config.toml
n_layer = 10
d_model = 320
n_head = 5
n_kv_head = 5
head_dim = 64
d_mlp = 1280
vocab_size = 16384
activation = "squared_relu"
norm = "rmsnorm"
norm_place = "pre"
norm_eps = 1e-05
positions = "rope"
rope_base = 10000.0
rope_fraction = 0.75
qk_norm = true
attn_scale = 0.153
bias = "all"
tie_embeddings = false
parallel_block = false
extras = ["capped logits"]
init = "normal"
init_std_qkv = 0.0261
init_std_o = 0.00583
init_std_up = 0.0261
init_std_down = 0.00292
optimizer = "adamw"
lr = 0.00248
beta1 = 0.95
beta2 = 0.99
weight_decay = 0.033
lr_head = 0.00809
warmup_steps = 205
schedule = "wsd"
decay_fraction = 0.454
decay_shape = "linear"
final_lr_fraction = 0.0
batch_tokens = 65536
seq_len = 512
doc_mask = true
train_tokens = 578300000
steps = 8825
dataset = "wikipedia_en"
Each number is 500 + 40 x the weight over its row's rms, rounded and kept within 0 to 999. Layers, rows and columns count from 0. Numbers have three digits each. The size before them is the row's rms in percent of the matrix's.

# down: layer 3 MLP down (transposed), 1280x320, rms 0.0705, rows 798-977, columns 96-127
# up: layer 3 MLP up, 1280x320, rms 0.0779, rows 799-978, columns 96-127
down798 043:447414485453536568599492487476451522525410497527531525476549484543475473466530523497489522506488
up799 038:417478479397495490466391474518468577493480411545441489374480505507461458602571549519499470513485
down799 025:446390436538535522531426455519497460452464538457498546563490498487523509553529568466490523437481
up800 028:453449519478526434488474533508493497529476371533516498499493532518498508489515504500411526530494
down800 012:474408529454508487531490488435525492501520510480525516489555446457448495432507480474503476431518
up801 051:495433532512497510495499469502514548483491453574460520490485511444543462495514545489476489556476
down801 057:450512524473550434543434490467485485479518606514452462528546491501494519511488450469495476503536
up802 031:463482459432467503480515530485498456535485453500462466512512500437486459533471523540532530515465
down802 020:483470452475512530528511494494531502548467523504497551428489527446499494468537575530534449481543
up803 281:517455469525542553439507464546426478492532433472529437486523469492465471491486469494474499453475
down803 248:517526459526543576436424507521535431560490554491484460543532450500473515516505480511479519488491
up804 042:481471537523480467544444571473522533500522404539446485508445469495533512579505559499483494523514
down804 036:477458506509438569527518533453489529504501525510505465413444463500498405542456478470466554543428
up805 036:468529524483501506463478491496484508527460352534401485474555579469623521507523513507544476474504
down805 021:528491491517494537563539507520467576483491530478526539544508541497507517436492516528436485463516
up806 177:470474432542514450577416455465503487476475436508505491413477492473514491499441507471511536550505
down806 209:448467439549467476596500440484543541447503541481496503445514471523563468518456479448458495542528
up807 032:512455512484488463472496552466488568472491476534524493524493500443464490493515508502496482500534
down807 027:508523533472506429474514490491496488500519602555531460507493456499537530481498471493493483511553
up808 221:412444459540547496550433547462514481515442499518528469443477510566454517471463540538471524456471
down808 223:484546551567575507528549528536528513499508541567498464511506479546533512523516573508464458478541
up809 041:477470573527451485481506519480398494527529404533454471444520500466531510491514533585478477488469
down809 021:461469498495607468565475421500429500537511499575531551493521445456469541515503521491514455485563
up810 034:544480511494489535453520479524509506453449482495440427369521522471585385466489516511504544500519
down810 024:447485511448521535494500514442478493446557528501521490517460373462490585514486504512496458523526
up811 183:513516492525489513483488517495459536496525445483546505507549501488540540577497505539523497476528
down811 165:486505433461470503512522466519551443511438523623485531492467548557486450502532473523496502533545
up812 030:494567506462445533459481508509575501560502422539455503442413478431529447474503486482507509529495
down812 019:469488481510454477527536457565496536518456469521511574395510507531541493488532503442538449507462
up813 048:496505481488524465408474514461534473514488448533388488468548463487459546478501476510471408514444
down813 038:494463497474399415508510451473539531573460494572451560406580516506523516543554534537485533497503
up814 042:482509548542494551491504454475476542518532406517433454545535507452522477494475463491457597525456
down814 058:578538504436468436486523573504455561504513517547546496536429493526479547424498438543514480480571
up815 057:478497517499473534467464489495475525503502436463515443444557505470459517435555528522536513561513
down815 064:543439518470456427508543456509413458550484497481493518479457470559517494548508509486550517506493
up816 045:464503555464472471508491505487536482532524408549318487483471518468490559498525550520525512531528
down816 037:511555486500485545539567490518505514548537551471514504517509495446505596526609487467503483542514
up817 031:362452531558501448476452523478493569613485440528499483435495457507513468499556479557487501503428
down817 011:496449486426504471529487496509477542496509537482538570487527468543507520550526481527508495516582
up818 052:505457493483531420452453498527526451530492430491477468524471562484479487493506519504490532517481
down818 052:503499485462522483485449472525539568540455543527426504515551489456493464517508463474489521496494
up819 033:502471541517474453467490635507476494465470524531523506505438541476581497489490493520430479492502
down819 016:411505501435582507568475511446585535603487542485525554452519432481472526522555504514480512523534
up820 223:520473515458544522451596480525477493527488437493470513435506496474523547500524498500542499487497
down820 227:521511527519501528581565516494468491567562464466522499525478459500505533563573513444440596484438
up821 222:429443458471505453511514522507533453528461499503497502508537475389542420574546412551508473442520
down821 239:492493493493528457494526571491530499515533556517568542566533448515564491526468516530511460478460
up822 035:503447540509474495426488472534511452520482455584470459503527496446496466454561543580460470592490
down822 024:503521458435584470544472511494511504509492694569497499506402425468510499466508490481519451494576
up823 042:508535523469522464540467551513525480500505540559501450508529558443452447551496491509511542512446
down823 053:514495541470459496490581502529524464539558513537523463454415533464512488544536562520473467554383
up824 035:507463516498537479508454525505516511488434392590477498561529462480501443523534500543479490551471
down824 028:520536465472474517477519516498489485490465524491518539474549545540359504482531497500427453533460
up825 048:490463531476508466473542511522483532486525407511412469499504537497527522547490545555488537561478
down825 057:479558483514473497509492490423495551558447524530437461563547480511456525567496546462491465545462
up826 034:568498482507470548443555521454471487473510437484392429461485551463466511515483508503493564474490
down826 020:481447520468506481480475537451484522522511568521512563485502391573494481533505462545495485526534
up827 039:571558493548494471455436569509514607506553507512532555505539538531498469497508537434537519550435
down827 055:453490443454454388526563433459474497525524499470533533437550482510491462470484503540519399513510
up828 247:532530498489540407513446480427469494483459451486442476493533545537491541532506511502526580505468
down828 234:470514432554494424460485501438522476506518557499498438555557500471519535529549421481542524508500
up829 038:430546488483462498478461457473487491481483412572425539461510491451489519490572520517484571531481
down829 043:440449474510501487454574521574460539441514504464544501539516500495494511455492564533519501519468
up830 030:468451489434509455468488501563439515496514455452475449479561482567516526481537487507468506505522
down830 011:471396502433509452535468502471468582565529501487512540497564422461461538541524502514490504543546
up831 027:512491558561493597422464509472486487445488448523475452460474501482537519499562560497530568480458
down831 013:479482509450525467532512516392469526544531497489558544483538470374473516511527486521474446527504
up832 193:555564571460494501524562431502567532512449530529438500430443564505575470470515486426490514533460
down832 196:554567546468491454522522541499514517474529590531511509482465512455545548483557471473487486571577
up833 221:561544518528518494483517434479472467515446495483444522556518445459488495524540525511470524537453
down833 230:605536510485480517518424477495523476532549519434580443527448510477514488465507472542540457522462
up834 037:470455517493543499432492445565594501529509519534492500417486479467477459479514419505449442551496
down834 023:513455519490464436529478502465508461522481631562537496519499468517553459509537437511503508488456
up835 051:541430486525522503504476520474481490493496421571517477427516497521528510432539472541506523478455
down835 054:525507572491457517518426528497528534535554620502529463556512497510444460572498476510507544496580
up836 031:475579546532467493463565488536621440430485437539537485472523498496560546633453493483437552485423
down836 036:441513487447533492536520525450486544563483558511500603521563544484470520499492456529444428539512
up837 053:463484497487474447511529529533450480531475462446479529536481452511530472522513534562460508453558
down837 047:586548529514491428513491571514482543544529588535573559547477560497477500474534567493541507563456
up838 047:473518490538499490451444506338466529596505436499494481539471537447492481537524486541547495518512
down838 045:555492446518526507621489492550500551447485519529563575529431509461537540523557487569500467500544
up839 032:501496554540511450506461493464529416499418442473364472507468521503510521526499469509476547489448
down839 020:467486560481477457520561519465445550553550644494519502523553497434480620538522467534468530527473
up840 181:557484464514523503485494461481412542536475483600518467478502521421491531502534495469518569567513
down840 199:505511489502536537464535455476493533500472591544503466522447466525499559516527453533504534500496
up841 038:481480506528483546505483537462494496517570411496499555514517491455486538540532440549489422477568
down841 038:456505521469541525542521504478521524573500568513530529522500478537528478460590525442541469451493
up842 029:460461501510504474459482484517492501503442436477408448503476553488491485498524448460482523522448
down842 020:474478476465540522481505515603429526530492537492452506492469509515499558511488475570527384549564
up843 027:486505574555497423464519476460455492476496443577516530482469507512501532601467502498468452436506
down843 009:498520506453478417536542455486481525525546614475501543493550455496496536511491492495490518532575
up844 031:500454501493496456512502464471496547504541372552452470469472573492541462448562607496486489522525
down844 019:412476474438560523532530508538482533528427549483495513444474451535469491510543523479576503505589
up845 030:453518463523468491473472458499527537495489446502484483430565494508494531460540515548434535520501
down845 015:479451490461526410499482458531486528501505622549550488527511419467494509517533494479511500484573
up846 040:518461524438456511430460513526492558556474413605454408473489521459559517499524565524518529519500
down846 036:491436487485511540553484441522539496524503518516510453449537441407561520453593439519477493446475
up847 226:424428535431611410524531463551499480532502483547453523467479500482534484499505549496520517406488
down847 233:475515513512528515478530438502491479488492528514532542468487484535547564521465493457528507477495
up848 030:465501516493453561459490528537483432533473449480441483454501488503532492454452588521529448498541
down848 011:487441503476467491517503512508560552476494518518510546494511542538510544540564474482480520464520
up849 041:507485517459489477484464451478455548575486431469504459466489469492500496524542436562470538568474
down849 039:443500490551509466536535470510443481510572646492468525476517475472518545514527489464568526463495
up850 050:509517547480476513547480479492508489484500455526430480445445525443450467435423577537520551513480
down850 048:552527454546460502521426435505535546507525493478508443522550465533516599469493474541540456470617
up851 049:426449523518485448465433490430482571518533469528526473497492518475488508510545467514523525504484
down851 045:500486523475520480467502444464487644507543599508454548533497500497542524499520522549518431486512
up852 034:491508465530533532493478487508573475494451488545483519472457487515479496514583529523485502571496
down852 010:477492510447502424520493500488462547543535588445543558476531459507466593514517493501500466516518
up853 041:476485526463535423378503461555568502462440435528490490507493496524491515519519533648502528478535
down853 049:497514509493537492465485501457511487532565490462515483498515496533452508531502503487512563571416
up854 192:480527480468518480523500527504503521485452510470491410452460506507522495547511513551490533516515
down854 200:500481471497499535524500472516479443510480502500542540485487479448557522454497480506452525432504
up855 035:441459470485504494451498523462455478506537446474440473428535491451484463469575483566463485552480
down855 022:532490503485529518417477532511510502504513638469546476510471417534486489543522426499538498523555
up856 033:499493561543455487473610469548561449476568448558455438446501565538457513503494456488520542567534
down856 035:405495515546513449476472484491516521522501533492542549533527528503482412430494482513452490499552
up857 048:494445431500470475506476487428483515513500412557430498473441506512465454459486494570496522546490
down857 047:542535559513543473475531562551525533544552551487474499539551461449460470487528469516460548497577
up858 046:461482557530499426527461536459500488476503424479373488459509474425467471499461488517471577523496
down858 032:463434540508527421536486446513447507467537479493528522435491454527527519539597529533464537512553
up859 039:493531582503478470507539528513493583494513393492498526454497481538395480494502535495462477499502
down859 046:496534482506601485515482511488555561464457530497489475462445476540546505426481516516470545498487
up860 030:520464467515474515522423454478522467512474461518495460446514515503507529497538593521513472510585
down860 010:488422508452492469532554477511464553528510479478587562479534443509491539519546497479508491525498
up861 034:488443505496619439485468495458564492542427441583476561424524463465453586455527498573471497502478
down861 018:469441458493485484572478512519508460484469588556517529508475497500570490498556468513509503488520
up862 031:452425630495527491517478502502449493541535417486513483466493465549508543494458534492433487521545
down862 012:446416494408570441518494496456474529551501539504521532464523419505483536536571498567507485507514
up863 033:488467497548487471468462502482458514495563477595491491483491488502512435451548505522509455478453
down863 011:445462504476489431546501524502453545600506491492533523501526475482449531573533517532511501555592
up864 040:493494478562521464455511542498545446537428444490476473429525528490469393475532461504513520490478
down864 037:483450523548447471504491539540478569476493546516506477520498521473545504493484483528507543516496
up865 028:457548556551500468516496484559587513531484515518446450534547550528489485469440477448504473504554
down865 015:437432441475546459542482457539422527544484555487511537468523405513483535534554497542510525522547
up866 047:510502492483453513427506467511489519436505439502487466518489564492476426454554525530562544449494
down866 064:425491466437454402442451479436501502504502540518544491492482444470473521503485456495554496458502
up867 033:477505490479507467442463451448441490541515447483466545499509603495514526551526554514454479552486
down867 016:497516479470508470522498482514500554505509643515526569490484456508497491510513496490511473524591
up868 215:515538453558520511505486487498522515516527460483473454496533465484521473531579479557471535500440
down868 234:547603454474528531504553494497521464483551570386473461505502460496523493498510446457557530588437
up869 207:488455521565532533512423513471549491443463506501505514501557473540515420482525470497504470538466
down869 225:478483508448503495524495559516475509500502482513502562653497471553461423491531522473529534532516
up870 032:428485567523485547476446500497464516492561451540463489590509550468483476509509452458457567577514
down870 043:469427488524497409451490513510511457542518628493517516506485440492471492537490500504522515489480
up871 206:508513436553499474493423512547519478418566419535539503505529512513580461524450504574545487378530
down871 172:568545536516473484472556486465507524579432571475479482475454538524440539493506535492455534599486
up872 041:505459543439505451481436522491547541373511433519543434479491507515499521489446512530474544494487
down872 030:540427465496492499458482499419515503605499539463466520483561467418502503474510430482517551518437
up873 035:468465500442494489482506536560537475504507353497555464489356514431497469510544436539548464495501
down873 037:458481438524545462467477489425526432488480566543447436514562424471519469445541568477475413501423
up874 031:467515535461509404490515507468538533453478441478466447419528456462516505505477568532537450465557
down874 010:460460511472510480534567469495477556537503485475541542544507495507479552508557490515517458508557
up875 036:473494497559458483500498498526558496515535382511403472448543440474517478523451475523492543519489
down875 040:544504499440488493456549547496530525492485620439541473516545448492498568500543517505510519551492
up876 208:504512501539442464475560474464459550474524488505565479402486459536510475424493562433485501515549
down876 213:561568464473506460561499487487505469424526586471555514484542483442500463492514469382464504536529
up877 031:517477524469531417451464538508504487546548485519512451429508464481477474511559494467473481473515
down877 014:457453493436496472517514486507514515556518634473552525505490415498491513499547456491522501521570
up878 046:489483547456503460495562488436458437532498396490473577473528534458536490452542538533446483455483
down878 038:509489478541464470466511501496488560498503454501489481521486500499566647547465527508530547489506
up879 043:502514537492511481441536513422489515507530401527471508471537536455507498424466502537430500507471
down879 037:467503507504530443528554477476524527517450502541534534534516456477485511464562483527529468506536
up880 034:429528556522477458477524517439566490491468493565396498516552492492526513498506531513529534469506
down880 033:529469457467521484521464522518484483553534558531492535540501490563482470478539442534511563478482
up881 188:516446493475490475566546517499479500449457493461592567515522545534492478506500506505440450560479
down881 191:482441477509484566548566547552494528533502549436537537547479472499456457541482486525448529511469
up882 031:427532476511525440503542551522524564500509510451515478498522558488518500562611484539496534514484
down882 020:491532484533487475482512500476482491460490579529461491497487449557534550532518539458441457491543
up883 030:461510480528513534545481508425503503471554493533480542499571537451500503520474497555487540501442
down883 020:503543492553526469451525481518505482508458631552472484485475458536507467513454514417438476514466
up884 030:533449482494486517493427506493508537510536430468510460452566485444488492524472475505489529510572
down884 012:454460510439539447535521482496469555563551549454533563491509431493447539536554543508501505527552
up885 043:531468438539550499484515488465513562474466492515472507464455503492543527498481471579477511603509
down885 049:497474445517458578533506489455544512429463491502480532465493506486489512441555466516554469493557
up886 200:553529517495468590554466546554431459501465432455441447485566465437441449479548448545422429521553
down886 231:443569512472517592482472504516476465502537540441614503492539486508519475506485424535474519503554
up887 226:592468468502484462551531505496535477527495451530489485484527513396449432463494521572457435577497
down887 229:479492456477527493582537500519518457454536549525486472527455500580501519425512500494484492533527
up888 028:490488482548496492542518584442532539499496439472468505493510613488532479545500523512515490556503
down888 019:401453515492533458511542497495475479536490486556499546419492466482516536506525505511546482542531
up889 032:509501504486444471458414518471386499508571447505435534552485541467481538535485548535519506502587
down889 021:529464515478566479489545492481512508522480520508518570521469459558575576489502497540512517464548
up890 031:515521481459397403491485511514534481473472492598436451498507514526574514520527526505512504426524
down890 015:452432517507516447522429509462481441508475497495505504437544452491476469483533505498494458529503
up891 032:492429467434489460492476464503489554480487452570490436501460497512578417510558524548513505487463
down891 012:478409483449526472529487521513474532520506571500521534479516428501474534544558507538516502531585
up892 035:536440402455492460476425520452498543509552448514486498507553515531476518445500493559486458603433
down892 036:486459482492505484511450487460518528460542502463583520497513452542434518530529592493487526501543
up893 034:447509437526475520478488522445478457553485460472489526448556487443465497519549439577452460481589
down893 027:437468444458491485581514527496506466474506491445449518604435466545525580506503551481540485454591
up894 038:524511473503524501518465494530546553453529457467541558462464493418511562538520580502496454521489
down894 034:545546499507492453567527513489498477589490542434519499434550436552494500533533511510461542554509
up895 051:436543508503512501464514496494492540536476402513481487500506494508444450466575505510494527571504
down895 053:556453550570508464485582495496472533564529553457512550514552457483512504501479553507506515508543
up896 039:520512531512503504477524495478599504546507457545406573522474581541429421474468508505417539547521
down896 042:504471552532513494498497549489488533474486503462393473539511511482499538504470499514523493505493
up897 041:466470578458484526445486519471512537596523424490551470505398578415559495526529456598472543520497
down897 034:480561463462429519511529516570455531545465506392533504526506567633430472536583522484486506478513
up898 038:534465489498497467481486469552440489506519406523407448609514562497490506491522456492483541504490
down898 048:475454515473503570589492476444470529585507617486491504537489525492518530517456493471524472450483
up899 030:520475544500486472436527461468551492512469416556362521495549515540491539475519511627505460530495
down899 009:455430550442494454555498513482455592516547541485570522499545469452448535549544470505483489556534
up900 039:545502475500473540455481500583572468533413426460467489512491427490464513451510514514458537483438
down900 034:469499497481483484510469512489565536506485597439461465569488578477454570526521496478513442522502
up901 029:584571548440494538488472520499486536489526456505366500496522505484477429535496599518495503528442
down901 018:470487530460462463494518536466505549578519578463510541498529469419463607521502472517479482549484
up902 032:507459506487491430535463525471485486480498496534464496492475507452485448511485489444463643474461
down902 023:436471506512547444486519522597466501484508491511489517488546435347501481510522484496513493529560
up903 034:438501514513487394443499504497494526513503507564482525428534479451479481536548507550527534526483
down903 014:495456530450527526537500494470469553543524628543525487535514450488526521486518484525526472528539
up904 240:544432581552534425478529467432565489478461511535522509451547464539454501525492494543506452527477
down904 231:558506492475435422483521470465563508500516479476449467547494534484507573502459490505529564466467
up905 265:453529472456529541509449499489486568512536441531472541423534483482518474523483460500407431496530
down905 265:508504507541510496519534486542487448400497590547548470492433461498488509513524573481525557480482
up906 033:511453526477505523495419505637472484537498499470467453485473510464494531528513538470498519544432
down906 022:429466506475521467518560550555455540533521535419520526542471445533588494498502501518459513517518
up907 030:453503441543492521449493526526537443478482500448479511542438503617491528549532528465506504490475
down907 014:554481519443507457520489529484473514554529506479529578512533462435465583551542471539471446558497
up908 047:497475515479472526450517459507450493492530401491401416516408478460514538553519497576367557547533
down908 049:428482436500483491524534506477446501521407550504537479529504509571507507434514529422572410425497
up909 193:509437478460484528587446531448498515501507530571576566482566568488507472457486521447494529553589
down909 194:466402513511515406557559492540469541495519503480524430547520503488511489400517533518570509426470
up910 046:469471495458457503492460539526425530560499417501455494501477547521477495469539445548511546556454
down910 041:483506473511466543566573600508460442512546568507467557514466498461520499461549454452506436471479
up911 033:484486464529508544471445462477449485479461486450474443493537492470614456491562502522491513497511
down911 014:498487498526518536526445478481495448504492577455513541627480528514499543530510464504430502424483
up912 061:442467457474507496531442486411447497481506406572514426419528600476484474519463498442498509548522
down912 064:508431498525559448514550498562485526463572530471450461426460496481506563552503437484514521520506
up913 032:461418399530514514583529511494520505482503449398405446564456468477486553548497497536550514519521
down913 016:557445512479506440469540470483489518573496560542486525465475466499496528523510491493498404550481
up914 046:461477497472446482503518560613505535536489470508430523558528509398493476550528489523519444540507
down914 030:451430465505621489480489529484504476425476499525501526563557446521446525438495533547522500471547
up915 040:449472547460494480452422535423461545531455431462530486388514488479467470489525522534471483552529
down915 018:461485459429442472537520479556501451512471550664447507491487533507561458496533459516524553473522
up916 046:472469531440550482465405492508520480464512429516406560534496518509490496494507461456363499505466
down916 044:456447564536446498485462546537533530574510599442517442456485487507497528471593543457582428490515
up917 036:414507469485482448513503498456545545499527373512492501357437527439466471506596465511523535428536
down917 010:482469531461537422536515510486457564498564529474533590501523429494483534538533489519512471552614
up918 034:527499501438490452528446497501470515577544406478536553501499464506499497459572578594469447544462
down918 029:522433476543442560519547417494520506503452609525492478496473438504473455515535516397518512465484
up919 033:512460475472568401523548496448469568597490507488491521465522485439470525533518527506511520451443
down919 010:456410489421505447540496488500481519540554557489563536500512448484518553505565491508505474528534
up920 034:503492612514530525479446544443577560497511438501426464549497582496524544550486473514511572512492
down920 032:412486552480532439420582515535481617484529546460460509502495474500476495518440462544504478511560
up921 030:475470496485478504442483513529506491470497490520517477446465485513475420546546564492563553567502
down921 011:500385493458509403575489463493478518534565621503553527507533436485494514519547521503514481495551
up922 054:461492432495491469465466504439414464403500453529495456460503524439571522532491560522502536492593
down922 061:489507530510489529421508478488509533504531501497523528534490484556546568534513475490477535473495
up923 049:492485540426502514546417504511471496519519467501515496491479486489505527453522498454446522490474
down923 045:525523502540531473466472519467478484418513512485504509449568465514510499496429443513498500450498
up924 043:413539474505488502455475471505535518535478394570468472550542522472541488505448493507537534464489
down924 029:488433475552552513516417510490520480427519585459491521608488532484520552589510527442496452484515
up925 221:528424451518484530591425509451499477519432561452539501464498512533459457549457496515487525479509
down925 219:518503508575465477466494522501488557472487563438597436441497508539477518553553600501455488532499
up926 029:537486469504447519506517510530477468521578520482423423448513432447443525477435486529505455465442
down926 015:475516526488548511474541439496517456487498519455488480509450499456576510487464486498474432480456
up927 044:513490507488439483499483502525499560501525452524499467503565444403495488498501498555440504493512
down927 041:545515555562418450507490557511467497496506473519563557528489558550539467501523532483530493484537
up928 042:482521503496497469509513418517534433492491403510453521433482412518512511510453500501449518549533
down928 037:476457555457567540501427461527456539521519452501538534492544477532504519497502433503489516566504
up929 028:502559511563545461451543565453551509540503419546498507519542546524410514526503489495478477431556
down929 012:406488511433469451512526503483477553509566521469529560494518437499482535511559512505511481576530
up930 031:505511580544466475426547553547507478512506460555440483462457513509483466550536552480492553479533
down930 022:482509480462552480505525473529489520551529526496504522434487505511475489508570489484509386529496
up931 031:528544440479474484454420527487533495549488388502447462472487439484476549515460533540417486588448
down931 015:458433509464505530548589552479500522423510505485519486507559520498525655469508551481527491529519
up932 039:493449538496497504472533516506484535433530432569489541449521447415551461443505549534444487436529
down932 041:462483465463527514542545486491446534529419552506519446527521509533541578524539524440547521472530
up933 028:506483581460489498566464501417509518487495541468518505370536468478493484506478494499452523520462
down933 014:456415472472505439537539473525501519529490505564517534415514438461493506533535533520518518505510
up934 221:497505453536533569472502463541479462516497464539472538425500430531488457427511479561492447504454
down934 224:501509485515438512529508402457561508542497544512489501544466514450466491455481540528567493585482
up935 034:499532513486499441539453449487463473524564461488387455467485492511451471512519473503524540538488
down935 022:483485486503459473545493531572479524462479477469555525529528510477482546448523516478493504506559
up936 030:485493504526503469527555554483552526475510367536467477502527580544512494507500477485506532482490
down936 022:432479525454601483493443494525488610502562511484464541488490508480484479541476454508442482573514
up937 038:470485567504517488477471497546510578481486408537375512456485487515495514454492482527598470576470
down937 039:479498511517514425507580522489468541486495509491572522505573485557558552481507511530550594481460
up938 031:485479551545464456508498548508532502501503445481483525468504566470528445503461485519537447476527
down938 015:467421491434465436551468476456512483548471688522507537476500482474541492503549517515503496448505
up939 200:471502480527511500558549426512471447519440447493493578493555493480495533475550502626483494482490
down939 216:439483505477469551463487500543512538485508491504429473459541527489500511482537490493533462528486
up940 033:464465472456490475542532442477481561480503471494471503457528471494428486504535510489490512556537
down940 012:480459512484500471486487497514487563529501457492498510462567435462504534490532483509536516535541
up941 210:533476488485542518462506505461471445479438488425465509491486428530461538509543467603454470460474
down941 205:521523439509581523549506583570462515541435508430500541491547508486519569494432542433472524480500
up942 037:498463453455482435496554554509543535458530482513468526432512518470493523506530545449454467459495
down942 013:386437471473463478599449500472462520546473565469513560474524494508544488517596521496527491540509
up943 027:497521466475550494472505458546530551471517469485535521546484500484496458516552526509463566546495
down943 016:474469521453577448448535494547482526545527529501530562472510497511480531481478474544506436541531
up944 030:517497474475497467452435507501494528512549477513472466487567586441456489509526480515515522530400
down944 020:468460498498475479494588517550467553493516526530596518508483512513468547535510488525492517566503
up945 165:449498555526530405519500547484527520583489553495471504450458566509479507511443521424477555605463
down945 168:557499529451466531464487491606516482465525495542508466490489485496538577499524464571542539462560
up946 027:533503464491534378468497426483560512517464514501520508500542534570542520462460540499516503574443
down946 011:473378453432471456545482487465479552545506520507501545463519476478482585566534506507488498536522
up947 179:524479417496462560519602484578442506518486503497478488530502501543471525461515500466455504518421
down947 184:549431571493509507463473513469511438533511583492539485566478553476492519506545477497483478487512
up948 038:469479520518486468530473507449479518573521408516465476478505587463515477558575489503550556513448
down948 036:450474444501552580547482540534532437488519501547521479498481451477459464479516540513473467522622
up949 040:574537566508428488446471476501439498557496452547484509482517583537533497505482569531479573533509
down949 026:372481506486516486493469501495493565527491517507593531442519449474482480509551481442457486524486
up950 033:464520440482574515499488479473448541553490467515448464451471464492504455436496507535361513499519
down950 021:542522499484472423562457503490557508563459515531479537468558539531467496505495496425469473525480
up951 042:465520502564513439446516487434525515435456503518407445532511493430488473533496478530469539504490
down951 027:509498514430528471519438551459488523503470586526554472477496490554459495506541447531486503507505
up952 039:488516520445542442519433503455525527517439410503397527490533500458533481487548446462397501550512
down952 040:522474508456468515490557603497528519418516555521533581527428448533514452481497521484514507486576
up953 041:454540498505492570501473479468487519552543457520479455503432591429484502420526508521537482478486
down953 033:570452518482573465492486491445438544484513523476411516468554455521501531449601466535474548495474
up954 028:469526536502523461483505439462494472541485365524425485534517551496495546570549474480531442522499
down954 012:470482490454549459532508538518466535541530586496500543506532483489457484520536465555483479542539
up955 044:479496542529475391542530482528565462503434384421465403496485506442544545456444536499445420553559
down955 041:478471451482499470433502467495484540531511490464541544521498508457483447473514500582520561505487
up956 055:492475557535457469474514512480534528534473433557445491498540538491434501534579525526409533505543
down956 062:499464467418474493481543484512496501562511454449530501444469490515587615523468511547497527467538
up957 035:495496494485462430459481455517597525491445413509450426500502526468514492417574506574496499475441
down957 023:477466474554500512501425473506537463469483562431522510579445529499514516527507493495488526441518
up958 040:524519515528453467513483410540505457489481437536362499453462474550486453500484451497520538527523
down958 048:400469465447474509561499460460515488548538607442518553508521517477484547536572493466491447485512
up959 175:574486541521492550574539516513443531571502548468453514528514520520482586539514498499456573510465
down959 162:493470463532509459424527461440536494468458446540550422453488507507507464467474494531558428466587
up960 030:521486499537543515346478426453512528568473500484534531422491504424526510591474542583489509510502
down960 017:503489509521506471547524493473467544512553569435518528541446481429452538533514487469497470481535
up961 244:563519446513477495489502485550552511468526445471434472443524501506489496535555510628439508469492
down961 244:493557395499419502508536471520495550543480590558519480552493533543470525557478500516517547529487
up962 034:490502541496508532467507434521458528524458483526494498529533545457507630511509428495467524573484
down962 027:469451489525542494521470526448548450511489547506556497529484502518530473442562436541527492477522
up963 036:489458530443487501444514548497494520502485431484503453475537512496530466442538523538464493558486
down963 016:464479456520518478561495482480482500445510550419535489537488476516491518498505518480519479482493
up964 031:402464473575510502507409534509454437457464514574420512478527560449476484531476498483494492442456
down964 026:453490463476526556545550514549453509468543566466509495492453489512520563475568501513500458524556
up965 041:464421470499438538445467446493479493514495483463457562509505527493497491532535605549527504557496
down965 029:507409447512494548493472484485495477458479514379530550585457553513562549493510537491555509433546
up966 222:493421488534523591464474485451481524458489480414469479527507592538508464471502456462482490510476
down966 217:478435444455538516473487506509467496508537449542550544476511376510544491515429431495501482447541
up967 051:491534513474460437520476515486500489501413462542528497402491504447510469511609535496508493503489
down967 045:516491474389501400442474501494457489491494614521482562482438485465512453490526483544517472537520
up968 037:478468489501501489550502511462404473519555384516432577496525476524533509496462535530495533563489
down968 028:545455468517480475456456463454549501515480543407500536523536480558448535513606495522501517505538
up969 036:513471448503408458521453464480468453546511394498481512514540492460497503499522488564510513518452
down969 033:483565557458452396519473419482551423527448548558508600474511493585531518509444493464488464474478
up970 046:466487509460468451456439488457454549555488464459475535486510482459483500534534590498453489509534
down970 054:501509491465569509585483414541536489507489545470582521455484440536569483379420514508511459521552
up971 040:453471503454476522471435466469485484501490442572393501489500596474487526518468544508451476479460
down971 031:491434449545526446541434524543536470488541565507577497537442466568462474512493443502503500559549
up972 035:477483573457514523434500528439491483505448418558498502478536549447518404499497529495554533568521
down972 022:459476469445491500537580539473502563588486513441464525461484483493483505510540531478522500561538
up973 049:477527498499478506475479492520541558532480393473409490504500486489492507543502489577502436496571
down973 053:451526496530537535453513449537474501547470486510501471512468525500538527463472531460504492524516
up974 039:457484425499477433539484517496495491460524376485462583498532498486519530550535510567494530485439
down974 034:522537516490503451468495549536502476492510484433468519533465451495448657490561453505493557490500
up975 036:438397451549545415475466508500531475564462517472412446454522503455560464492558476557491473486468
down975 017:440429467500487449582487463507486454493471578503544525501501510499550537526542477526501526443529
up976 046:481561544495481404484478491557558511525520460586489444474470491480506502496506531578444515478476
down976 041:453450503531553534550447467534544480535554555440552489463566445447542505473554462548445532464489
up977 029:492506606493539493494416501430509449562567350557434552437477550478480481486495574497513571526526
down977 021:500495531494522504516536488555559482498502537536583460497552401587516485491510438503527502506460
up978 043:594537541438507476517425462522504530497516403565508460505489527510480492498502491519487558475560